Each number is 200 + 20 x the weight over the matrix's rms, rounded and kept within 0 to 999. Layers, rows and columns count from 0.

# layer 2 MLP up, 2560x640, rms 0.105, rows 999-1042, columns 480-559
203,182,212,218,219,219,190,156,205,195,179,207,192,188,227,182,185,197,201,187,201,206,176,199,188,195,208,184,200,189,174,209,185,210,215,200,192,210,199,243,223,186,203,204,182,224,203,195,236,254,189,207,170,201,181,230,187,142,203,207,192,178,217,217,222,219,233,189,217,200,196,204,226,218,223,184,208,234,246,185
237,206,167,162,201,208,155,183,226,213,231,172,196,215,190,198,207,178,212,189,209,182,185,159,212,172,227,180,202,194,218,179,176,165,196,210,221,169,216,182,184,168,220,171,191,192,193,206,222,208,213,187,190,185,198,202,170,214,206,179,190,176,198,225,230,153,204,174,204,183,226,168,234,178,265,187,198,205,218,164
226,203,183,186,173,196,162,186,214,240,241,219,202,221,199,207,229,190,183,200,212,214,151,225,206,198,173,194,182,191,229,235,216,218,205,201,206,195,207,203,239,203,210,192,179,202,210,232,184,171,188,180,168,196,191,180,245,226,150,203,226,188,235,157,179,190,196,174,213,181,233,208,217,161,211,220,166,225,182,245
173,172,205,174,236,190,195,183,167,219,219,207,192,192,188,226,227,174,201,158,187,224,199,218,191,186,183,214,182,214,193,201,223,188,197,203,177,169,185,194,190,223,175,179,226,211,201,205,189,169,221,186,220,231,199,185,228,174,189,205,173,198,226,236,205,207,192,202,199,200,225,195,210,215,199,210,203,187,166,176
223,221,186,193,210,185,176,167,210,139,237,202,193,194,171,215,180,220,238,189,199,193,213,184,215,201,208,200,204,194,212,193,214,166,238,228,201,205,188,181,207,179,184,231,211,211,188,175,190,167,209,209,204,191,216,211,204,217,230,216,172,197,197,212,191,211,186,217,218,213,223,180,239,217,190,195,208,187,213,198
224,190,235,213,197,231,188,202,211,207,217,200,205,203,175,189,246,189,202,188,227,201,214,187,196,194,185,219,209,206,198,216,224,228,184,204,214,216,203,187,243,156,202,195,191,207,179,220,198,233,234,193,160,199,178,205,183,223,188,181,201,189,229,217,199,183,169,216,191,202,193,189,170,185,171,197,153,182,211,220
186,201,198,198,204,173,203,152,199,221,253,183,196,223,211,190,229,241,203,183,212,211,224,215,200,217,182,196,228,195,161,200,172,206,193,162,208,212,183,221,198,181,179,200,229,210,173,218,182,212,208,185,226,174,199,196,162,219,177,181,180,214,213,205,192,247,201,188,238,212,213,181,202,211,212,199,197,218,169,197
210,232,225,202,214,206,213,209,195,186,178,174,201,191,194,206,233,173,231,204,206,202,227,203,207,196,205,175,226,223,125,192,250,215,206,220,220,159,227,184,227,207,188,202,197,209,172,206,208,215,190,186,199,201,209,201,201,188,189,190,236,216,172,153,229,203,197,204,166,169,194,224,203,227,238,204,188,179,212,161
177,194,182,183,207,216,213,200,209,157,206,208,228,185,163,204,219,243,216,198,197,201,196,224,207,204,219,223,202,205,203,181,187,194,197,214,207,190,217,234,178,237,195,206,194,199,203,192,205,190,203,174,181,208,174,187,185,181,193,218,188,185,206,239,204,176,196,208,181,200,196,218,185,212,227,216,186,195,211,188
195,200,224,164,201,200,159,203,229,216,213,192,197,165,197,185,163,167,236,191,204,225,185,175,202,240,224,185,179,183,216,230,212,250,187,195,201,195,245,216,212,177,209,196,204,161,178,199,231,211,218,204,170,193,172,223,215,204,231,186,195,181,221,238,195,237,196,168,216,226,180,173,229,173,202,178,202,198,202,184
213,196,188,191,178,210,215,172,221,200,184,188,224,219,194,207,237,205,200,224,197,228,182,195,154,167,205,165,177,164,208,230,182,207,227,198,204,161,221,163,203,218,183,195,210,193,200,192,204,222,207,232,199,223,222,198,229,168,182,226,200,205,214,214,197,183,227,214,211,206,219,197,220,211,229,181,196,204,184,223
174,187,187,184,157,216,173,214,184,236,210,200,180,209,218,192,216,209,235,204,188,214,178,150,199,196,194,199,226,204,242,166,196,169,190,208,196,217,262,206,212,216,212,199,146,182,210,151,176,164,183,206,222,182,169,166,231,168,158,192,222,213,177,242,193,204,200,157,227,193,189,209,202,214,195,168,192,175,194,200
140,247,221,163,206,182,184,197,152,192,206,218,224,165,210,226,215,200,231,171,186,203,230,212,192,218,198,212,204,194,207,198,195,209,217,195,186,178,199,194,180,206,203,224,202,233,197,204,191,182,194,202,199,170,173,216,194,192,172,219,207,215,194,208,174,185,226,165,191,208,229,210,178,180,167,210,197,171,214,216
216,224,214,189,205,214,216,195,191,194,216,178,185,172,200,162,234,212,191,185,184,217,186,181,236,177,207,190,176,175,180,204,195,206,181,176,204,185,216,181,212,153,228,241,219,196,180,241,188,191,187,196,204,210,202,185,207,223,203,210,213,225,198,197,179,197,184,166,175,220,226,189,191,191,246,204,235,197,205,192
168,228,218,207,183,219,164,207,214,165,169,236,174,175,184,217,227,215,196,198,197,203,185,194,191,187,174,206,183,225,187,171,201,241,216,233,201,217,202,216,189,190,205,191,205,198,190,179,185,174,193,200,218,231,209,210,207,182,190,173,193,172,219,200,201,204,205,196,197,182,182,210,192,183,175,193,215,163,210,177
212,194,216,178,213,199,236,180,183,201,199,171,212,212,238,233,182,171,192,205,148,210,184,183,212,187,191,232,188,176,197,226,196,184,203,245,214,169,246,176,178,225,197,179,227,201,194,214,174,233,237,209,153,209,174,201,222,187,169,183,207,198,205,202,181,204,187,212,213,205,209,185,141,200,200,193,205,210,218,198
180,200,185,199,174,216,233,215,195,251,219,183,209,186,207,176,190,204,202,236,221,220,178,180,233,163,220,223,186,215,232,182,213,197,234,188,191,202,208,179,221,212,175,212,192,205,185,224,200,156,212,201,217,186,192,176,278,204,231,182,155,196,221,216,209,173,199,170,213,234,219,228,186,182,191,186,193,204,208,161
163,202,204,210,197,190,171,207,194,212,198,210,205,188,210,214,192,203,193,175,198,203,174,183,178,194,205,172,194,217,189,196,175,183,195,200,202,209,197,178,189,218,198,167,197,224,185,185,189,219,175,175,213,233,183,190,153,193,193,204,178,204,178,183,212,219,187,175,194,192,170,197,202,204,208,226,165,175,201,209
199,197,189,173,188,175,206,195,213,204,249,234,224,186,237,223,192,205,186,152,237,171,233,235,195,180,220,226,189,154,184,223,229,208,185,203,200,198,194,240,214,215,206,227,232,201,183,184,224,244,213,220,207,179,182,242,181,212,198,243,222,184,176,239,235,199,207,161,227,222,220,221,229,199,135,186,214,163,194,165
191,194,201,215,176,188,195,223,161,201,181,215,222,185,243,186,218,167,205,214,195,170,201,194,173,187,230,174,183,191,208,215,226,224,212,195,191,187,204,159,233,178,182,182,195,203,165,197,230,187,225,207,192,199,206,226,238,198,200,233,207,240,241,174,227,206,172,230,197,201,234,205,181,186,215,192,203,211,204,221
203,208,219,189,195,216,224,189,191,183,207,229,207,225,220,198,215,200,179,203,168,195,194,190,195,224,154,196,194,145,187,186,201,215,176,204,205,185,193,194,208,185,216,211,193,220,227,203,197,183,204,213,210,202,217,174,205,210,199,190,217,209,208,221,228,190,255,201,197,206,188,191,211,201,163,232,205,216,195,170
182,204,179,215,197,199,187,204,189,194,215,219,181,205,207,197,200,190,215,222,191,177,192,220,183,187,205,195,184,210,203,192,217,218,192,208,217,207,188,201,189,187,186,170,200,216,208,202,190,217,186,192,235,200,208,210,208,202,202,195,211,213,217,242,174,195,227,170,206,199,243,169,214,209,206,191,194,227,214,203
191,200,206,191,188,179,195,193,166,185,212,214,161,218,212,192,223,204,216,206,248,167,177,202,173,163,214,229,197,197,206,238,189,215,194,169,208,220,182,215,193,191,200,229,180,195,216,203,213,195,221,207,213,208,211,200,172,190,206,200,213,199,191,212,192,201,201,204,223,171,224,209,167,227,196,203,188,207,221,181
202,206,222,210,194,217,212,181,194,221,193,222,235,201,211,202,176,199,212,205,207,224,187,209,174,252,187,191,212,203,216,209,212,202,186,162,198,219,226,234,245,194,229,198,164,204,219,181,231,208,224,219,199,205,188,200,221,194,219,192,199,185,196,190,181,194,184,177,193,203,212,252,222,214,230,235,189,201,187,203
162,170,224,173,198,191,206,242,172,149,222,202,228,218,190,210,204,221,202,225,220,201,211,206,182,204,198,212,210,211,169,205,153,230,201,205,170,237,165,216,178,209,208,205,219,238,139,207,222,202,186,232,197,185,204,202,194,203,229,181,207,195,170,216,197,192,222,211,184,181,193,193,214,204,199,226,146,192,219,187
188,184,191,187,186,204,205,195,179,204,241,202,217,182,206,161,196,205,208,196,188,221,209,182,213,165,219,179,214,176,196,202,208,227,211,211,216,202,199,205,188,222,208,199,207,186,211,192,206,181,218,189,213,211,179,212,211,206,235,190,219,189,187,198,192,179,237,195,198,193,199,180,187,216,199,169,210,202,178,193
203,198,185,189,206,194,157,212,218,156,227,172,209,191,205,215,199,193,209,201,207,228,210,185,167,174,211,227,186,177,204,213,215,237,226,207,188,170,203,212,197,177,185,239,183,173,210,213,153,200,223,187,206,222,196,176,196,191,179,235,178,214,209,186,220,172,158,171,210,175,196,225,211,194,188,150,222,233,176,237
227,172,148,203,198,199,234,189,198,196,190,224,180,201,203,208,186,226,203,202,197,210,169,202,196,195,197,203,208,183,192,189,186,195,180,208,233,203,206,205,223,158,212,219,190,213,182,208,196,214,198,214,217,209,177,246,208,202,188,187,195,200,210,200,200,203,222,198,187,184,177,167,186,237,215,204,178,191,203,188
200,197,198,196,199,161,166,183,182,173,214,187,196,167,193,210,207,197,205,176,207,205,195,157,204,223,209,202,231,171,228,201,276,203,186,185,181,212,189,218,226,240,209,194,196,192,190,177,226,224,211,227,202,252,192,169,193,200,210,194,214,202,178,213,186,211,169,175,242,205,241,204,219,176,186,191,179,185,225,195
180,205,203,186,229,228,225,194,188,187,190,218,186,200,184,216,192,172,195,198,216,208,211,199,197,198,194,216,148,206,231,237,225,220,185,209,193,216,195,232,202,244,193,221,235,214,240,199,202,187,238,195,209,197,202,204,164,187,182,206,213,198,179,179,207,186,179,203,175,208,212,188,220,216,236,181,218,206,229,190
221,211,202,198,175,194,209,185,201,205,182,193,206,235,194,210,205,219,197,194,183,211,203,173,192,194,156,204,221,201,185,138,195,169,214,170,175,206,221,218,234,181,196,227,231,215,226,202,204,185,183,204,169,193,199,229,208,204,176,190,182,224,189,186,191,211,183,180,235,208,210,214,179,169,190,201,215,208,232,204
229,186,196,177,190,198,180,218,207,192,201,208,192,218,188,255,196,220,224,191,216,243,191,187,160,235,204,188,204,193,214,233,196,196,217,192,174,181,198,178,193,203,236,208,176,220,168,205,195,189,213,181,198,166,195,218,187,198,207,191,239,191,216,206,196,201,195,182,188,179,202,240,209,155,188,192,180,203,198,219
199,206,198,186,186,195,216,192,207,213,209,198,200,196,174,230,224,230,216,174,129,193,173,169,199,211,202,201,195,170,182,202,241,199,175,194,182,175,205,240,188,193,200,179,217,200,173,193,192,198,196,222,206,211,214,196,230,246,187,198,143,248,214,190,202,165,177,189,189,194,242,178,190,182,215,208,231,175,192,213
177,197,225,204,215,234,202,196,232,172,199,196,194,198,205,183,200,219,215,205,222,203,207,194,206,173,200,233,210,198,205,165,183,206,201,183,205,182,209,211,197,187,213,202,185,204,212,198,187,184,192,200,191,200,230,218,188,194,202,161,216,204,203,222,207,189,208,194,207,186,216,217,214,226,226,201,201,196,233,156
191,199,191,189,197,191,193,189,211,170,245,194,188,209,171,167,215,184,174,191,183,203,185,193,229,170,207,216,170,209,206,237,207,177,189,186,194,193,227,226,197,211,224,187,233,193,200,194,195,209,185,235,204,196,211,179,191,184,235,216,214,197,186,168,229,196,192,202,177,182,185,180,198,211,206,203,181,216,262,214
149,214,191,196,184,202,131,217,212,183,240,183,209,217,180,164,215,207,181,188,213,216,231,216,176,224,211,211,181,184,212,184,168,210,184,163,239,179,214,195,191,184,246,207,211,205,228,177,183,204,190,173,191,204,181,197,219,232,216,201,180,205,193,176,204,191,209,239,223,191,216,188,178,212,211,189,216,168,203,189
198,210,175,203,201,205,172,166,201,183,176,183,216,197,214,189,184,209,221,195,206,190,204,238,199,206,184,214,178,195,203,159,220,232,185,179,209,162,199,187,202,231,186,229,238,200,210,216,197,232,191,185,187,233,215,219,195,184,197,218,188,217,236,184,201,181,159,240,205,171,201,195,204,239,207,177,193,183,218,214
200,214,235,196,209,202,180,197,251,192,243,180,152,207,186,239,203,230,188,201,184,262,220,195,170,230,197,185,206,172,166,201,213,225,204,218,176,177,174,215,234,222,205,173,201,202,175,168,207,202,181,179,163,166,193,148,230,195,226,225,216,187,226,190,205,172,130,198,191,216,200,220,248,182,222,199,201,180,183,199
212,217,210,175,187,225,196,195,204,177,176,204,177,188,180,223,216,219,228,208,205,213,201,206,226,204,190,208,181,169,200,205,183,199,216,181,189,216,192,249,157,224,163,228,202,184,208,199,204,198,198,199,185,191,190,218,158,168,246,227,176,201,232,190,207,216,217,180,190,222,220,157,223,232,214,211,186,166,217,185
190,195,200,224,216,173,195,173,199,181,259,189,200,183,206,198,162,182,219,210,181,195,220,186,204,184,203,227,202,211,203,193,208,199,181,200,180,183,224,192,196,182,158,230,196,214,228,216,204,205,207,217,188,211,203,218,211,201,198,193,206,217,181,217,212,190,200,182,219,203,203,193,243,223,209,195,170,194,188,206
177,173,185,220,197,197,217,211,196,192,176,180,194,179,197,168,224,218,173,189,175,254,156,195,223,190,230,219,179,230,214,195,195,203,215,211,210,211,193,213,186,169,215,197,173,206,227,161,180,207,196,169,227,224,238,206,211,204,184,186,211,197,168,186,199,206,225,194,208,172,199,210,185,205,215,191,178,172,196,193
188,209,192,216,187,186,228,271,210,216,203,218,190,196,218,147,208,209,213,214,187,182,201,195,202,205,169,196,181,239,223,179,198,205,183,204,195,203,191,200,200,205,204,180,190,179,220,223,179,178,174,208,196,235,182,201,213,216,214,209,188,207,211,229,214,184,196,182,241,188,204,190,250,195,189,198,211,139,228,238
201,200,246,224,217,221,194,188,195,196,171,211,177,181,181,212,207,198,230,204,211,186,168,212,218,185,184,201,165,219,201,211,213,206,222,200,136,220,167,226,178,182,192,214,223,205,192,219,170,174,198,188,174,211,191,250,191,200,171,191,201,244,200,198,213,226,229,202,199,180,221,213,207,186,199,217,198,196,236,225
215,177,188,179,200,215,220,189,176,224,226,167,166,197,189,224,201,210,203,196,207,206,192,189,220,211,190,190,183,161,197,193,206,186,229,239,205,214,210,192,238,195,189,226,214,215,189,184,214,195,236,223,198,239,203,178,203,218,210,204,231,172,192,186,212,195,212,201,207,214,194,195,216,204,216,181,196,217,187,179
# layer 2 MLP down (transposed), 2560x640, rms 0.081, rows 999-1042, columns 480-559
209,214,205,185,211,229,196,242,160,198,195,179,161,186,207,185,225,187,198,175,155,165,205,237,210,207,215,208,201,196,205,204,217,225,177,185,197,207,203,170,193,193,191,200,228,189,176,218,207,183,204,170,147,183,194,203,235,194,193,197,196,213,197,192,175,214,186,183,180,185,198,198,178,164,192,195,197,217,184,219
211,231,185,197,191,219,200,193,214,183,185,218,196,219,216,191,166,205,181,200,196,213,233,233,203,193,169,201,155,174,219,202,160,229,203,247,202,204,195,200,205,201,147,222,157,196,179,205,204,213,197,240,188,174,169,211,196,207,187,203,202,201,180,242,178,158,215,160,206,186,178,194,218,182,224,191,177,213,191,230
201,217,174,182,187,204,156,217,188,216,208,226,182,183,211,186,171,190,187,215,181,227,203,218,165,150,186,202,211,221,178,215,222,202,216,181,148,170,170,173,199,183,194,177,201,220,161,161,218,193,217,193,172,190,175,226,220,196,175,157,215,194,215,215,199,192,187,183,205,198,195,214,195,170,173,235,225,205,183,208
189,197,175,204,219,187,216,165,238,206,186,217,191,229,208,164,219,198,228,164,180,241,156,197,226,207,180,197,226,208,218,165,205,219,184,196,186,197,189,194,202,206,223,197,176,193,167,216,181,182,215,218,219,185,193,208,190,207,196,202,223,180,215,184,170,174,182,185,203,239,218,250,164,185,190,191,174,207,199,199
203,172,210,208,187,175,206,229,173,193,213,231,217,186,199,226,212,210,225,226,173,203,214,202,220,187,190,178,184,189,191,194,216,205,205,159,201,204,187,206,222,179,203,206,209,209,194,204,191,194,185,179,203,193,214,181,212,200,194,212,217,217,205,235,187,179,197,198,182,199,215,232,222,223,181,216,197,195,191,182
203,210,199,220,196,211,205,221,215,238,196,234,173,213,215,196,209,211,246,196,192,176,224,177,208,209,215,201,211,195,193,194,183,188,177,232,199,208,196,195,214,205,196,168,226,203,195,199,206,207,230,197,213,185,164,192,197,208,206,216,225,157,217,191,209,181,175,202,219,199,190,154,186,227,217,177,203,217,191,223
172,208,189,172,244,188,203,209,221,199,224,199,217,190,212,188,208,198,200,200,221,176,190,173,186,193,184,224,213,204,186,205,155,188,204,212,187,167,170,192,201,190,204,205,193,193,190,223,203,205,201,195,218,171,177,231,199,189,192,198,204,186,204,209,209,199,192,177,210,209,163,192,192,184,238,193,218,203,240,183
178,158,187,189,185,225,207,174,202,183,210,230,182,199,196,201,222,186,205,173,218,182,216,155,204,198,178,220,198,195,200,214,215,196,176,198,203,176,198,206,196,168,209,177,154,211,172,204,180,230,192,182,179,183,165,206,208,187,210,235,204,238,186,209,181,217,188,211,189,212,226,208,234,210,191,190,183,194,209,221
200,202,235,206,204,204,181,220,198,220,151,204,184,213,189,194,203,218,197,221,195,192,216,216,168,204,202,215,209,214,196,191,204,209,180,217,217,159,230,197,211,179,153,142,196,210,209,194,229,196,220,186,209,180,196,230,204,172,219,190,166,220,204,211,214,207,155,220,237,202,203,189,231,234,183,210,228,178,188,214
172,204,184,202,189,205,225,199,188,199,201,203,227,197,214,160,153,216,205,199,208,162,210,188,226,202,201,221,206,206,220,158,198,205,233,202,206,185,189,240,202,163,239,188,198,220,216,219,229,169,206,223,183,198,213,211,216,200,177,194,219,190,172,180,191,172,160,205,167,189,187,202,182,179,191,180,153,192,208,203
192,145,208,143,179,183,208,217,181,224,189,179,204,203,189,176,237,190,218,226,201,181,188,214,190,172,267,218,176,198,216,215,198,230,177,194,175,164,194,175,172,191,189,210,190,198,182,155,221,216,209,193,226,214,248,154,217,206,167,210,170,196,199,204,238,176,202,218,211,215,195,195,202,253,216,191,186,210,212,193
206,224,196,180,193,221,157,200,245,252,226,202,144,237,172,150,197,206,185,207,204,207,204,185,173,220,194,220,212,197,238,199,242,201,180,221,176,229,199,191,201,208,206,222,164,172,187,192,156,189,174,173,184,186,203,183,231,148,163,215,206,211,190,202,151,181,203,183,225,238,180,191,218,180,155,181,200,164,200,232
191,169,223,169,169,163,181,216,180,235,183,216,194,182,180,179,235,201,215,182,218,206,192,220,178,214,201,261,190,181,205,154,202,236,182,181,169,243,192,174,193,212,246,214,184,219,186,208,203,221,197,215,181,221,208,218,214,218,225,183,188,240,213,227,206,209,209,175,193,201,242,168,230,201,205,200,239,181,191,239
223,170,174,191,206,213,216,192,203,209,209,221,231,207,184,204,191,199,161,176,227,219,209,212,218,194,227,196,199,183,232,182,228,192,197,222,191,239,185,194,182,211,206,242,205,220,235,194,219,190,201,224,177,235,195,157,188,172,202,208,191,193,191,211,173,203,188,223,233,183,206,177,181,211,199,248,205,191,202,228
155,227,186,179,196,205,200,158,250,177,219,217,208,199,197,202,209,223,203,195,179,211,194,228,169,186,188,196,219,239,212,172,244,190,208,187,203,215,216,192,206,185,175,176,178,154,226,198,192,202,219,196,194,218,193,204,220,175,207,185,230,213,235,191,209,187,207,217,188,208,182,214,222,184,186,209,224,207,201,221
203,211,199,226,208,156,219,151,249,194,142,191,173,215,247,166,214,192,202,193,238,207,207,249,204,189,194,221,189,182,186,190,206,215,187,199,235,200,213,181,180,224,208,205,165,216,187,213,204,167,189,198,187,191,201,206,194,199,195,173,181,211,206,184,219,168,183,186,200,211,227,191,218,203,190,175,187,215,214,171
174,173,200,239,194,181,220,167,235,230,231,211,160,197,208,213,171,210,194,202,230,223,201,188,215,175,184,205,197,242,182,213,227,243,201,235,187,186,200,201,190,186,183,187,184,196,210,172,215,170,207,239,199,218,197,201,174,166,222,195,196,236,192,160,197,205,184,198,189,179,201,221,215,170,185,158,187,220,219,191
173,218,155,198,216,216,185,217,218,210,183,165,211,198,197,224,224,208,195,218,229,227,220,162,192,206,142,196,188,187,199,202,171,190,230,186,145,181,178,233,228,176,241,230,208,174,224,217,207,200,221,209,206,184,189,226,181,187,176,201,197,191,177,214,200,170,220,198,202,252,213,194,194,169,183,221,229,211,228,212
190,220,187,180,187,207,192,196,209,185,220,204,162,179,199,198,173,221,204,183,201,207,203,228,199,176,220,189,205,185,159,182,208,230,215,184,219,178,212,239,224,174,223,215,208,217,220,195,201,210,191,219,188,180,207,196,244,205,213,205,234,186,219,218,199,180,179,223,183,206,163,190,220,222,205,205,196,213,208,204
228,157,194,179,181,210,198,199,143,175,219,192,201,199,184,144,215,175,178,212,190,197,230,217,193,180,218,207,170,170,239,184,184,187,203,214,222,178,176,209,188,236,211,199,205,182,163,195,195,225,208,229,205,187,211,199,213,182,202,224,205,208,184,202,239,208,212,261,192,208,217,213,234,210,161,187,190,201,173,178
203,192,186,203,208,202,198,224,191,211,169,198,181,265,236,182,180,187,191,189,218,206,197,205,189,168,189,238,173,217,176,204,201,215,181,215,219,174,205,209,165,211,207,195,202,193,188,195,217,180,170,181,205,224,202,214,256,187,219,175,184,163,173,194,186,191,208,239,209,206,184,203,187,201,199,188,184,218,195,217
199,167,176,197,188,180,207,193,206,205,201,201,201,213,200,178,221,202,202,194,208,226,212,173,158,208,197,186,221,228,207,181,196,210,157,192,180,181,233,206,198,196,207,206,207,199,221,190,165,189,219,183,183,191,215,225,192,174,203,190,207,193,172,191,198,188,219,202,192,218,172,222,198,189,211,199,180,188,203,196
205,203,197,208,201,132,174,213,202,220,214,177,217,183,186,200,194,212,218,213,173,201,187,174,202,224,217,175,192,203,197,194,216,160,193,192,196,210,185,183,194,217,205,190,243,189,201,211,209,146,213,202,174,216,201,185,173,161,153,180,192,225,213,198,223,236,192,193,160,222,213,185,184,191,188,209,188,167,187,190
230,216,212,197,175,200,186,209,196,218,184,222,175,210,202,192,214,194,192,203,193,257,177,218,193,198,145,207,173,202,176,185,189,230,200,215,213,191,195,173,200,187,184,227,183,181,170,211,227,248,177,207,223,205,222,197,178,206,234,192,195,187,192,218,199,202,225,166,204,195,205,210,223,184,195,199,194,239,193,199
179,176,177,160,174,183,192,200,190,203,214,185,197,227,199,204,184,200,165,163,218,200,248,179,184,228,226,223,196,195,175,199,233,180,191,194,196,180,206,214,214,219,216,219,178,219,231,222,202,192,207,222,206,183,205,191,193,216,185,171,171,186,200,212,185,166,218,195,197,200,205,185,198,232,272,202,229,204,197,201
211,204,220,194,193,201,189,182,247,223,216,184,212,196,202,227,210,173,185,217,181,171,168,197,195,209,171,187,244,201,193,197,207,197,197,204,211,181,199,180,195,185,201,167,203,199,185,223,201,197,201,210,216,195,186,197,202,197,198,182,183,178,211,184,230,196,198,199,178,177,173,207,233,193,176,202,215,196,214,192
187,201,199,197,218,218,182,207,187,202,223,196,216,218,206,205,220,235,245,239,188,177,190,201,225,214,182,185,203,187,213,204,170,220,214,207,205,189,197,183,203,152,208,179,205,207,234,192,211,219,204,204,189,174,201,230,243,223,188,206,175,211,218,184,171,192,208,157,184,212,190,228,184,198,196,198,191,179,196,210
188,214,229,216,197,182,202,214,212,185,194,213,220,188,201,191,251,169,221,216,210,172,201,214,211,206,212,205,217,215,220,198,187,221,222,196,173,213,170,192,215,198,195,197,203,205,206,211,227,172,212,187,186,190,210,143,205,220,223,204,169,205,204,185,199,174,185,190,172,203,226,198,190,206,207,195,183,226,184,217
213,194,168,204,176,189,191,187,207,175,224,224,202,202,163,191,196,249,164,189,211,175,190,168,207,189,230,177,224,243,165,212,221,192,186,201,208,192,211,192,182,218,192,212,193,195,213,162,155,206,244,229,146,231,253,232,173,190,210,203,181,199,176,185,195,221,201,168,202,165,171,215,190,192,153,183,187,233,202,224
219,196,201,210,177,175,208,185,190,164,179,193,207,193,174,215,222,202,203,171,218,189,176,206,208,218,206,154,220,215,198,187,195,179,225,215,195,214,194,185,236,191,212,200,185,209,205,197,202,191,190,215,206,185,192,174,200,221,206,198,168,189,206,210,202,193,205,215,197,200,178,185,195,180,218,179,214,222,181,185
174,222,233,224,167,195,218,172,162,239,194,236,185,196,188,203,194,201,175,191,195,172,199,176,207,172,206,192,201,202,183,216,225,207,193,179,193,177,231,198,187,214,172,206,248,208,191,195,232,220,224,212,190,202,221,203,189,180,205,217,204,234,216,180,200,183,204,222,213,194,224,184,209,203,199,185,192,187,204,221
173,196,223,172,192,186,208,206,176,189,209,204,213,203,213,194,185,246,180,191,191,232,187,202,191,228,194,205,217,215,180,201,182,169,198,210,211,227,194,178,193,175,196,200,218,220,194,164,199,203,122,184,179,185,183,214,177,217,198,224,208,202,212,209,211,227,182,246,220,217,204,211,176,236,191,191,183,175,238,244
229,211,213,192,219,205,189,219,242,198,179,201,183,193,197,193,184,218,208,209,228,204,208,202,194,213,180,187,224,151,167,192,196,175,188,206,226,208,210,189,221,232,233,197,211,193,171,188,221,236,196,196,186,155,199,189,228,203,199,171,177,185,207,193,168,181,234,182,188,231,208,177,258,213,210,233,163,241,194,204
214,231,198,186,203,177,212,225,173,218,173,200,207,200,208,244,209,175,211,200,173,208,230,210,205,207,200,180,221,202,213,241,229,205,212,210,190,208,195,197,210,207,215,217,223,197,207,218,185,198,206,176,208,203,204,215,202,203,191,215,164,195,193,220,201,194,218,210,182,208,197,207,195,183,185,224,219,201,190,206
206,216,218,182,207,179,200,192,207,187,170,214,205,211,187,204,149,211,219,205,184,222,210,177,195,203,235,208,249,188,203,193,207,205,197,193,188,218,193,200,177,259,201,237,210,248,250,189,180,186,207,177,184,230,175,203,182,197,179,229,217,210,209,186,178,207,194,193,206,218,199,213,231,149,235,223,211,195,191,195
175,202,163,220,203,207,203,202,205,184,225,202,192,196,207,234,213,194,203,151,185,184,199,193,205,223,195,195,193,216,228,202,163,184,201,196,209,221,191,214,167,232,185,214,238,170,208,225,208,197,145,198,212,174,198,190,220,222,183,192,198,166,205,202,193,236,168,205,211,212,207,212,183,225,237,196,204,187,197,208
216,204,177,202,192,202,225,197,169,206,235,187,197,230,204,201,194,205,193,212,176,205,180,217,163,205,179,235,183,200,200,201,209,212,220,208,187,235,217,179,202,176,192,206,202,187,198,174,186,223,198,197,192,187,184,206,208,189,186,167,218,139,227,194,214,226,167,191,218,228,231,222,223,178,196,208,210,215,203,186
176,195,202,200,203,226,173,212,201,183,154,175,161,218,165,183,190,244,185,186,213,195,174,198,217,205,183,199,197,213,190,197,139,210,179,186,205,191,221,168,233,199,183,222,222,208,209,198,219,199,219,209,164,197,201,197,232,190,236,212,202,242,237,207,163,205,195,204,211,226,214,220,217,200,175,176,170,192,217,208
181,215,219,216,180,193,188,203,221,193,184,226,197,206,245,158,258,185,194,184,184,171,194,190,200,198,199,224,229,177,236,206,211,218,194,210,209,197,199,206,207,200,216,182,212,183,216,202,198,207,183,211,230,216,215,217,207,188,198,208,208,190,207,192,195,208,207,181,220,224,189,200,167,188,197,166,179,184,187,184
208,217,204,180,218,177,190,213,196,206,204,188,223,193,196,221,253,211,220,223,188,214,194,192,224,207,199,181,220,192,195,212,201,202,205,203,199,194,189,183,207,177,205,181,208,196,205,187,182,164,203,202,225,201,197,179,174,208,173,213,171,208,206,196,187,175,215,186,198,207,195,204,183,211,207,197,217,204,201,212
201,232,220,229,243,174,206,236,239,202,196,238,229,198,213,189,205,201,232,192,187,213,184,192,185,227,176,190,212,208,167,184,208,193,208,194,205,200,229,169,208,199,194,195,224,186,181,210,193,185,174,201,195,218,182,214,199,175,212,188,208,214,224,215,230,222,181,227,216,151,162,187,225,184,201,200,196,196,215,188
223,200,179,202,215,199,191,202,200,209,219,195,185,198,207,191,215,228,212,201,189,208,219,224,210,180,198,207,196,204,204,179,218,240,200,213,230,185,200,211,201,208,205,195,204,189,214,195,190,219,218,246,212,211,203,206,204,208,226,190,225,169,173,193,191,219,214,209,218,215,196,177,220,156,187,173,237,210,193,201
209,241,180,190,198,191,194,210,214,200,186,233,211,193,188,183,181,162,180,214,191,208,234,176,207,229,201,199,200,181,197,228,193,203,193,188,196,193,234,194,186,192,223,171,186,133,223,187,227,224,215,251,209,188,219,188,173,184,229,196,200,193,212,185,191,191,195,189,174,245,163,194,193,215,202,176,174,203,206,188
212,243,200,214,189,235,208,218,210,199,215,149,230,206,181,181,182,207,201,189,203,195,206,183,221,176,194,216,217,181,196,213,158,183,161,193,197,192,168,194,196,231,183,245,192,209,166,217,203,195,193,200,209,191,216,182,203,176,211,211,227,204,181,189,197,212,212,172,216,166,222,215,182,198,166,198,181,190,184,190